{
  "n_layer": 11,
  "positions": "rope",
  "bias": "none",
  "init_std_qkv": 0.0529,
  "beta2": 0.95,
  "weight_decay": 0.036
}
Each number is 50 + 12 x the weight over its row's rms, rounded and kept within 0 to 99. Layers, rows and columns count from 0. The size before them is the row's rms in percent of the matrix's.

# up: layer 3 MLP up, 192x64, rms 0.257, rows 134-140, columns 0-63
# down: layer 3 MLP down (transposed), 192x64, rms 0.228, rows 134-140, columns 0-63
# gate: layer 3 MLP gate, 192x64, rms 0.261, rows 135-141, columns 0-63
up134 115:72 55 49 52 42 54 37 38 22 57 45 51 54 53 57 64 26 40 49 49 39 49 58 30 73 54 56 54 78 40 62 40 45 67 61 71 37 64 52 61 33 43 41 56 46 45 35 55 49 42 49 33 69 55 60 50 60 43 35 66 47 58 28 59
down134 100:42 33 32 53 53 35 40 60 33 57 34 54 61 18 59 57 57 56 50 38 62 64 41 53 41 46 36 30 43 66 45 46 61 48 39 32 55 53 43 42 41 63 41 35 69 35 53 71 45 54 53 47 38 40 44 56 50 58 68 47 70 50 46 17
gate135 097:33 46 24 30 47 32 60 49 52 63 65 51 48 61 53 67 53 52 45 66 31 52 36 36 69 31 59 67 51 44 54 40 58 62 52 42 59 60 53 53 46 87 62 30 56 68 47 62 56 60 61 52 44 64 54 34 51 43 45 48 33 65 49 49
up135 093:56 60 33 44 32 64 49 64 54 43 56 55 28 51 57 40 59 42 54 46 85 53 44 45 45 44 57 65 34 64 45 71 54 42 40 68 41 52 53 42 38 27 57 31 46 34 59 52 55 50 49 43 42 41 51 66 31 44 47 39 38 23 68 32
down135 103:49 47 45 58 61 54 42 48 39 29 54 45 66 54 51 49 64 49 55 47 71 63 44 54 61 63 32 55 10 37 52 49 47 47 31 68 50 35 57 42 57 29 40 31 41 27 44 48 59 49 31 36 74 47 58 63 38 49 62 43 37 48 57 47
gate136 110:53 40 25 64 34 54 27 60 57 54 53 47 31 38 70 63 51 46 37 18 55 47 34 40 42 47 40 60 47 51 54 54 47 40 39 61 33 45 57 51 47 58 54 39 63 38 39 63 36 59 27 46 50 50 39 66 34 55 35 37 29 34 64 40
up136 112:45 50 66 35 59 57 55 53 40 45 60 47 49 62 52 35 65 26 35 73 48 46 52 64 57 41 64 35 58 44 63 36 56 49 71 42 54 52 55 45 37 43 68 42 42 75 51 42 63 51 73 36 41 56 57 49 52 67 77 48 70 74 42 52
down136 109:58 66 51 39 25 41 50 56 46 59 31 62 45 41 49 44 59 42 57 67 61 49 58 50 52 74 46 64 36 57 52 36 39 48 36 30 63 59 38 35 48 47 51 71 58 34 46 37 58 42 37 40 35 60 44 33 76 69 58 29 66 47 59 58
gate137 081:46 38 53 41 41 61 58 56 52 55 53 55 38 65 37 48 31 48 62 64 33 39 48 42 45 66 43 32 33 35 50 51 28 51 66 46 52 45 48 43 61 48 22 40 72 47 78 44 54 40 39 78 58 45 42 34 60 72 36 61 60 48 52 63
up137 086:32 36 44 58 53 50 44 66 62 75 45 49 44 66 40 45 57 37 59 48 31 49 67 49 51 55 48 44 54 52 52 46 37 57 66 59 27 37 62 53 60 67 47 39 41 70 75 53 48 30 56 70 66 55 37 34 53 63 64 39 39 41 51 77
down137 091:52 70 57 54 51 58 47 37 23 60 54 49 57 41 66 59 64 55 48 30 39 51 61 75 30 51 28 38 37 52 69 56 76 58 43 49 55 53 46 46 36 44 55 58 51 42 57 59 58 58 46 64 38 24 50 76 75 47 48 62 56 57 50 46
gate138 109:50 63 44 62 36 57 34 63 52 53 46 46 50 33 68 69 46 40 59 29 41 39 45 24 57 45 55 46 56 68 46 47 44 49 49 30 53 48 40 65 65 36 41 66 46 45 58 34 61 74 42 50 51 55 71 53 58 58 49 65 88 57 56 43
up138 108:44 51 69 78 47 48 41 60 52 79 46 53 51 54 63 47 55 62 55 55 49 39 69 33 53 48 49 37 66 47 32 44 64 45 77 41 55 31 52 63 44 38 47 46 42 44 60 28 49 70 35 57 34 41 64 58 57 43 61 51 78 40 44 59
down138 108:44 72 47 37 69 56 40 50 61 49 67 71 45 54 32 25 29 54 58 62 50 45 47 71 41 65 40 72 51 41 31 39 46 62 76 62 43 55 28 42 58 50 41 54 45 50 37 49 56 44 57 40 51 49 48 65 38 55 48 67 33 48 52 28
gate139 088:38 39 68 35 49 46 52 63 61 47 76 53 32 48 62 26 77 31 33 37 47 54 36 44 54 59 35 71 52 29 56 51 62 45 45 62 51 45 40 42 54 61 49 24 47 28 31 57 35 46 56 34 47 49 41 52 51 59 63 51 43 53 45 50
up139 094:50 53 42 48 53 39 43 31 45 51 33 34 57 55 43 60 28 52 49 29 56 42 49 33 49 34 40 39 50 25 66 35 32 81 68 46 48 44 54 64 36 51 42 70 27 43 47 59 56 51 50 68 55 48 62 65 32 57 51 59 40 31 54 51
down139 095:57 59 26 55 50 58 44 50 56 27 56 63 34 41 50 49 44 12 45 56 51 50 36 61 48 46 53 42 62 36 45 42 66 51 28 47 55 33 62 41 52 50 48 27 44 68 51 74 51 54 48 40 57 36 47 57 65 57 49 59 75 46 25 56
gate140 095:75 47 69 66 54 35 40 65 47 36 39 33 64 18 61 49 56 34 55 38 41 63 77 53 58 49 56 43 55 36 47 60 55 31 39 34 58 45 49 64 45 48 47 67 48 55 43 59 52 61 33 48 68 55 42 46 63 45 52 51 39 60 26 60
up140 085:69 32 67 43 40 52 46 51 41 46 41 53 52 35 54 26 44 49 51 62 35 37 55 36 49 44 65 32 64 44 53 70 46 43 51 39 40 65 56 56 33 49 60 65 64 47 39 61 59 46 13 52 62 54 32 41 39 27 62 50 46 44 32 36
down140 093:36 59 70 74 40 61 31 55 51 69 44 43 60 60 52 44 52 44 48 40 79 47 39 46 49 48 48 37 39 60 45 38 49 53 54 42 58 41 33 43 54 35 33 23 49 68 42 61 75 66 58 29 61 39 49 55 35 54 37 35 37 63 41 49
gate141 096:29 70 49 64 59 71 45 44 70 64 67 64 59 52 32 54 58 35 58 60 46 63 59 64 56 54 44 34 68 46 52 54 31 46 34 62 59 63 35 37 52 62 57 48 45 61 49 45 47 59 52 42 57 82 32 49 41 34 55 58 57 58 45 72